Each number is 500 + 50 x the weight over its row's rms, rounded and kept within 0 to 999. Layers, rows and columns count from 0. Numbers have three digits each. The size before them is the row's rms in percent of the matrix's.

# layer 9 MLP up, 192x64, rms 0.191, rows 92-125, columns 0-63
108:462528602424448555554478482457523569467490428544483571466570629405504397476564538521576516459488453506482502479518508515541525556485509475567483522528371543445415481518474501487524540517572477
098:490569483528542550565538543613581537478510534426522521510604487537487498533478579503477403549437571536496471455544543561504478535476578579553467425473498525494455486375499453449404545490510499
106:462441501602483527527468491534486477505472406516511448592563532565484505477583464486542479456567533546463467497506506480562571544576551602472421504461479451365517481620513428509533440488534504
090:504472349516520514518542507593543594538491497459531485417504488468549551510441455448502418571478416619492485522503505559513477531530505557530454418521480446575429447513488478375507480471504521
117:474491460468469470490474559477417513519444566610511472468503520521486425582413500473404477482462510369526444504497496585428429463496441517579452526491468562536440489557457517399538568500557487
085:471518498516572509462483526445589456526597410397519535461515556509511566558372463499441478487483530506546534483445538607470508424490521515461528552511528417496493590535487503531453570467496385
071:443534441452552440500457516471426441513488469559533485587451575491481538448449474500467496522373462489490467488567559523486422425511355533560536448498541499485545488597516406478547537484436512
087:543402475414493508438561463447417502480488601521483546466568508567501492477548380406506455492480510566558491500444455516562435458507518535457456430518541528533511589442538469548429573532449543
104:412557527521448468430494494482539430566558577518563522451544514506538434480491595452544509542495461394482469411500526508542525508463534463471576492579491549468417655476577476528509486505496555
114:389520519512448450450511459577485467593485548595534543539541492483496486540508541481483471502455461510559372508580455420552486425522478505532421439429461634527454432537545462496484520498492542
078:572446579586521486545562561520493529410512431486498514478453597441480521493536492634474539529538570494568532464439438531528499602500515416545536543481569504550511511444466524519453535481391496
119:568479498543472611471447454436477591433504503397492547451489442416494440537490544366504500553489577499501592486431449572461510495487527511499521547550471545541537421458481492484598445513491516
132:458460482461406500512555528535508542525488413519415409435425512510418487471530554530447506532587556438466522642425500536444564513548401563523455520559506510509485548533508507491489522565523425
098:491573546457524581535381551553559468472566419523545503413491473518435471565375512525511459503526433414540486513431520518536514489578466461491524488442517439435434462479547525507563558519590514
104:541537488431546491464585453557483548460542525551495461531526541466504572464518473461509524436586475552482525506537530563480563487486657491443528517542484394449504455564427602423451590491491480
101:454427488493454534396548481576535441456508447465502458404524436518513497479455459494508508490454485454555520467500587537529514540490460461550454548396577654555500502421516485545561473494584563
094:473526516496556455468461546510510542488460574452498479611465565453432531617526461496460512559426354497500576547428516453523593475510504483558560591467504472469596490464514563543527481478475521
093:516504541433487455486431606488437489497451518449521547558571533517641511522468475483506478439567487491580516309432490488517503522481592495451467525508538496437489438482467522419493539484496508
098:523522494526458530534517475481510539514492568522432555580562532523451538456477449539538540469450489437455571649512539460525557540481444557508428489507504317404506484500507422499533457486500555
064:515521577569502407512480459476517527477568535451510573545450558557451510526536504455466505499447685477614446507496445540533534473487592488519547574496480538481477541491454589409515541514473501
085:503539462523583531440462420460569427372433452489574493472552522439453466549561492557460511413522496526541504496489493529427412490551453542503539515494581409510562464439472459571450428524480460
098:389468514438387540497465527463505481479511465527594484637556492474446423502501577516444507594452469562552468532518516498527516486527568544529479480529478536558568495535447483465405532409428531
097:619569458527501417534500413462528486420462473460507495504501488571468478479498500501471504502443444520464633524557483508516420519504485514541528458472572598450419445496445418510581584452583517
094:433526501499444474439507484542506372463358538543565416521585466526504533547503510484497510458477495580535464505530514539433518406541576483534520449437472620487513426459482432499538539501535566
094:491588520585494484517427487519581399475589559534550557532590541490533509498494406584441548503444490542524470506496544536470523445494588465556508562464592584484591484439562441478502511494529491
071:532477519553522527484481490488542441517444543525436534492540469527494475533503509471529514490563519460447503490519491426390385550515473418504461443572500411628574529603578411446511461485596499
103:495450516518567527499501547523435422493500452557522590561550525489548478488590431467406483552420583544500428418536555457485520538537547547507471409512513493533546473467489472634483413565459473
068:530518414445526500562527450510442572532366422425503451497577459444497524433493512460520442453488488427410469487525544508537535510494475520502532436497417400449518471431543533467498396489468586
113:471538420486573453499511512481465462544500469547562513501418619549490547541544482552442493538593522495469509504381498590497541536516485410411577512518480450486483493514542584598534529541548588
107:534513437631511452503476447535431521589531463483494489519519490499472466387506513428499498479415497562419500391529449475540447567479554617511476495387432439521543515453528506480467451488466538
101:490483438486512508422519475484458480525489510536509516518608496504537445480509536442438493486377491517504602319477491589536615465558526530503435528482492538500516555448501425547505441560478461
096:538516483475509500435383459541351596472433553459488480471477568482540494494500482486531467539560537460487565543452524513480526493468533449567514580483467515436516472537447583554590424537463610
111:553505545490512477480526445510520494591429521557494422506475438521474480478459424599600418489621530454504450575455538490459456566509500564474445482455391564489497530435572512434513452476564509
088:407474465507433516565479424523449549503588480616488539566455439545477511545495481458468399460480373502494452486521521456546488384464516556515571514539376482488460504468526446476549486518478485
# layer 9 MLP down (transposed), 192x64, rms 0.179, rows 92-124, columns 0-63
110:568453494492531435517606543589525508523487461415484557479449502551464543457541419463538560435486543516477538417385517534473480478537441441430523485495503486462543504483513436579602530619521459
095:394445530545464522590609424503435573500570544440542464502437462469524557539551516513530508558427557456551495579484525425591463436478554582572514496585469500468506494503534457475473488451544506
113:502473439530425424607552579545518520557536463490496504544451549472429501452462493465479474408422474455525471376459477463595542510624520497461526489546527500516462515520471453499562519616460464
091:604587551448457401566456523460482467441519465441432492528529518526465506510542511515436459429553472414565464598514535521486496496504559467392429535484510440432465485494454462433499565435433555
103:507475555468497456523488540526454566517401489473529531476498446559385484606506547503486531449484519477518509246455528500475487445509497474562497550447480526501505508513448466526519547515540475
080:476497505466638497469452483507448461381534439547519507425479596479571531532445536462424489505501557441505509544504498514441503446555515466494539480457522467495439629487506527540455594535389449
070:508531462510462504484494590557627542622455524593487601509519494484489457470467596530493536506570546458512402554473560418473569449495519420508468485470563438492483523490519584516513549530525440
084:560472483516470434444604391530497532438469549552468523532450503495546512514505429577593470503523477456455477499496473493536494463538563505461562590561547559456496573422497503497489538548545334
117:485489462576517527512567558472420532530505549434458491526499496509411429510570474509485468475501508569479516463473554427466496358530511499621450536460533434439485485446583476559550502443589407
121:373511505497406482498531515572466488574466567545453579490544483465397508544525552511439511431444538527529381520549506426543513426527527460536462496417486609526489479538528454451508502443432484
076:601494556526555413552523490474516498471424523485523523498454570491588479473512546464391532494502469551578532510444532535501477587497554476636515438496581510472444459419463511521467536469393562
113:500536517489522412586538529561464399542476470569474434520511536557478575484463463538510483410517410487505347486602544449535489529531436486448476480431491484475458577509504479523427570449466464
120:582545534540566490468453488489499450429507518513542521510518479491531518494489487554566490485513418483539491401568441533554474590403483459425500493529596509516572456497453602463471501329456510
098:487462544540546583510519450401500529505485530635469514477511457545568572536396524489536570491523551453525535378513504538386439491520491491477513443488464601466481405533509450446478485500492560
100:620457460430611519498523440536551477490500546493501562463499504530541530508536434534538559547572505584522426538494567476478479447519567477394596521560528439542454427474495487547438572451438515
095:516417478482432514441512436591525447436427459534477524385524504451578531493459467525547543497524497455523486446503584543453537531475475467508440444393573619535498493472563527608527467521542541
103:583480556456490519520433477418577480407457530445511470486527424456596506501472452484538556567518515506467488651441498485404527547455429512416533470528503500550484416521421447530515475536524549
120:523486463509499519504510464500505501519489480493469460463496536495404489478513539461468497549514529483491511817515467459474508531503443536582477488511467551525474568498519464521491522545484500
117:580435570383512479476559504464477432445514523399470467491493475538559511431541451545509522558526539495487456379550519493460531642461486533449562501478484452546535470495508617490429474468471473
064:472524571496554586504556395418487471493502512511564478493452518464506457494486592501426565529510604518587490596483501526575544544511601541526607589545553484477456549537454471459535494555476495
081:419490498459527606535526419457514519543560508523567512552431463465513572417500531489546463473390479428464487587509495492488450555446563537514463452521430515496531599530496620520425495537420488
117:439559522540474549433432526496529502472584484522557506496491466431480478572501533496550413487470557458507432519582480498540472469458487548583563500531553482514573457458446510380516553324502481
095:485485483446532558415460573485402547576547521535526439484555502496528504451482447417556492428556436504505482571476530492530560474529493453407461553548511406493575536553481546431458548405400507
091:451488425568496490457560530458501453502407456465489470430599438498452416569511515597475545534463530537498458462592565571587443465477469496543473447451526532480491517496503418520506411418533582
094:474621565498519539535469522530563443468497509475496522546504493577483495549496478489503589609540526459566496708483498534407514486443528543486489554545527485445559438468504489492500558567500470
068:432601508407526471450480450488580495501470512574491438484548589484406541450498534509437581494409496481474501503504500539514582453526527586487458520493482533531513566501428598588481565528419565
114:454564556487488525596535462602439567656495446464485437493587490483482430477438523467507433498488425433479531534446454411511544439508540515436487453556468527503450522458518414500476556465524508
061:447513489486551452502483457441411446545443470538485520571470518582514530563522482530466455439458529529473535453471612441621490501544592490477577517550562493440583470538545439415496549405481490
115:575517517499481541512445508492504512495520570559524509422591437451527440513497485487503584402596464619509507345476520498507538478539493517519384527545568499509478476519487531517559491612527457
118:496507461418497516517492475500516483574521450568519438391473431513500490478430507449446450525458540402508495554558466509527495412611543501494556491564453575489520551539414475485484498658438526
120:430520516520476417551489558589594493509525508477507520462475519538477524551516514510546494497516511471425430566628439413572418438412492503583608520448417466521471493525521493522547560473566532
099:470457589528417577485494433492522511420557470500501591542493409526483544485483537487546519586605475478530507636431486536430497517485452539472492468447475461457530405482482512456580452417550489
120:538526498519518460551508517474466480510467503550479482498491425543372464427526440524618496474558450469505380683569531581473492531561547473477499546484530527499481505518518567525517447486580481
# layer 9 MLP gate, 192x64, rms 0.207, rows 93-125, columns 0-63
104:482482510491471502487441375480542544455581425515418544464476470415486537604589461455541437476517536481502437491443563356462519502544487485537457452544449547528467511575565421507543512527510515
097:488508559395533445605538596473575559617547490462448531476423501452492490443419560544450452517490474505516513440459489450457450451492488425587531456574488479558505479451498529552407543495475511
094:482493619490483434463520464530548577565432499425422491408425477413503495422539472515521582471439466448450522496507419492487494529447416470561504582464489488529485536610535532542554455503547452
106:520425514569408547446487465554623506486501487414509513520476492428507529474611532534521551532544513589439465507511478424581601457580490458483555503511551487448519513475480461578431482547551426
075:538515385473532546427474504472497492423500532525457440511612543468577500457523492482502462590405512587462469477468475584441541534473444589579500471452409476471560494501455539499542415532447544
065:515476462633487576493485521459518513538392487474474564505488452515551509568599463463623509428471502504577473507466477519616502389513503501497459487479583470508506482428465505519470603490557456
083:534524491501418506432616474569581527429588531505592508512456525515456519451552495522498421481520497481474461502532533616485460475474564498412461538522570485489475524464530517401500474515549351
111:532471409511533533581555521546477599522493461515473499561490474548491509462525412507474478422466543606505516481502560457465452408546549576585441523379491480486512410471502418469529469490487402
098:441417515571507521502509513511420562469538485504519428600531516497540454438508479509504452490484578614473533435508627509502502435566496548548530416526471510492609616477536498529439447561503515
076:469458445552530582420415577458485537480432556563474493462462661483513480588538517529479552426485525559570447501506507511396499515470511472497543528499503452467517583416524560527466422539518482
097:542524542497528419524538437518489495512399499528441417502440606574464536402448431571536496394590488485504504644565492502490499497442470419534540492494430511472517504513498536456495501431523470
115:410447485502410556495555509564441569582516473489439476447475517484432485494500544472428454470543541503488554518386527491474567481625494550537429526454483470465412540497555450500525502633530508
103:556562445606474418428478536511526536531468451519513449531523541435502417451573518463445458472474513592414486525581456439475525508490487542600471436478395478582481532523439460595526484525472509
107:441433458461477529462528449476560535427445509564430464555522368446481495402480545406552469499457614471522443503525523508503509443515538472545448553472553564475513463579389536511508493537443528
080:461410479461554406466408514479508588507438540458540513431570508495530491557519531482552486419429514464500435463533506523435512503506505560408428447508549511420539511352551527556501454561465509
096:431550458556501400464567541568491504542491611481480507536468571529466514571548469519450493470426409492513492490422618499540550421550555553566507549426499521427480598446526492520514525488531454
154:528541464442555472493467571498467479476497523521574556551584508492669534474451491411533564437458464567519513423513506471518450488424600501489526456528545568499555409500478514508532473406562538
104:422583438597474591537480450523520557525499478561442578540546499531460550510512546463524500443456521557564551503495519492537523475518526532584404465452466483381431485494487368496575517515483561
062:469439536527527572557461515448456490401446484529487580556601451492439561609468471502527552512420505533539525501466488493475510520519492447548440386474616539471517532493538520588435458511407496
087:492442411457502489482385503519564532562546551439478476461453496472506520471526416555517317444481489481534487493499506542525562596489490591515496539450471468480548542472493564448446411494426524
119:481481519425486511457561546536482458428565507559487514595588632474514421470621501444459538484467421552497541489464511512493527537527537468441432477542554535528525499512476510580477638550523519
101:506507466534456359634478439554637543472460500508501515486394468491468463511540541506468517515477519487476549498521419514570451512489515534531502467472508603465455503437456473482624449501570529
096:413389455534523543498428382560412549497460383502528567524476463556512402512492570496467419471492501542471541493512520523544567449515531516553442492514507528549542503457502358499481535520516515
091:592510540615436397429556481561508445491554570470511456497496500488470475469604443500435453561492542479480494503446511557490435442583471488545465580525569553568486518486581551581536474522497554
069:594460465501397443559516524535482517471448463441425484421557526513517485451465471507548378497520511344473488498521560533540499470534537503533444518458519534491465442420574450435519476468445597
110:416571489485472519576565472575434592589515431481464505559528494512485482462432486468526451446521399492494472498432486453512542448533520501522497469501407502468433458500540379425456445469605558
059:502527533456488480495352471436461539522544474565519514483412416456491479584457552548449508591544488551527514479516517549437466493434413560524537590499525453445504558470448569482567550518524401
108:505441476469489572550425403491550570544521491521405471507602495419458505516500457462548465451456520485469530527522502445448484451556458548581387531530503497556415495589375453470506453513534529
114:449472515494505540428494530503587515515495433455520459489467495513498470548494488518477413453487524454534516522494560549466509354680514423570496546470529570456411489544465451504576495578542456
107:402543526528478403560483520566576501523501525572532493472503564453452548551520535552497487489476546497418429497638485421578464436456490523523574510432392479461441516534542466500571534476535546
112:502526472521492425483385502538470564549467522440438419462468576533559504482514434553564480444543541444504488501417530474469534436503531442546503489458503467475470573587437561578595533613479564
104:547441531475504571519472447477528526513533483420452580459512517468530573598461558540503476518592568507546512475328495495454511485546448603448444471466437485530539531467474492385504509501466557
092:479562500478591540498525533511466501623506461409455504450563591387509551502489530556481495542465634486388489452500502483466563490512482491496537480431466510422520478580553461548468541493548574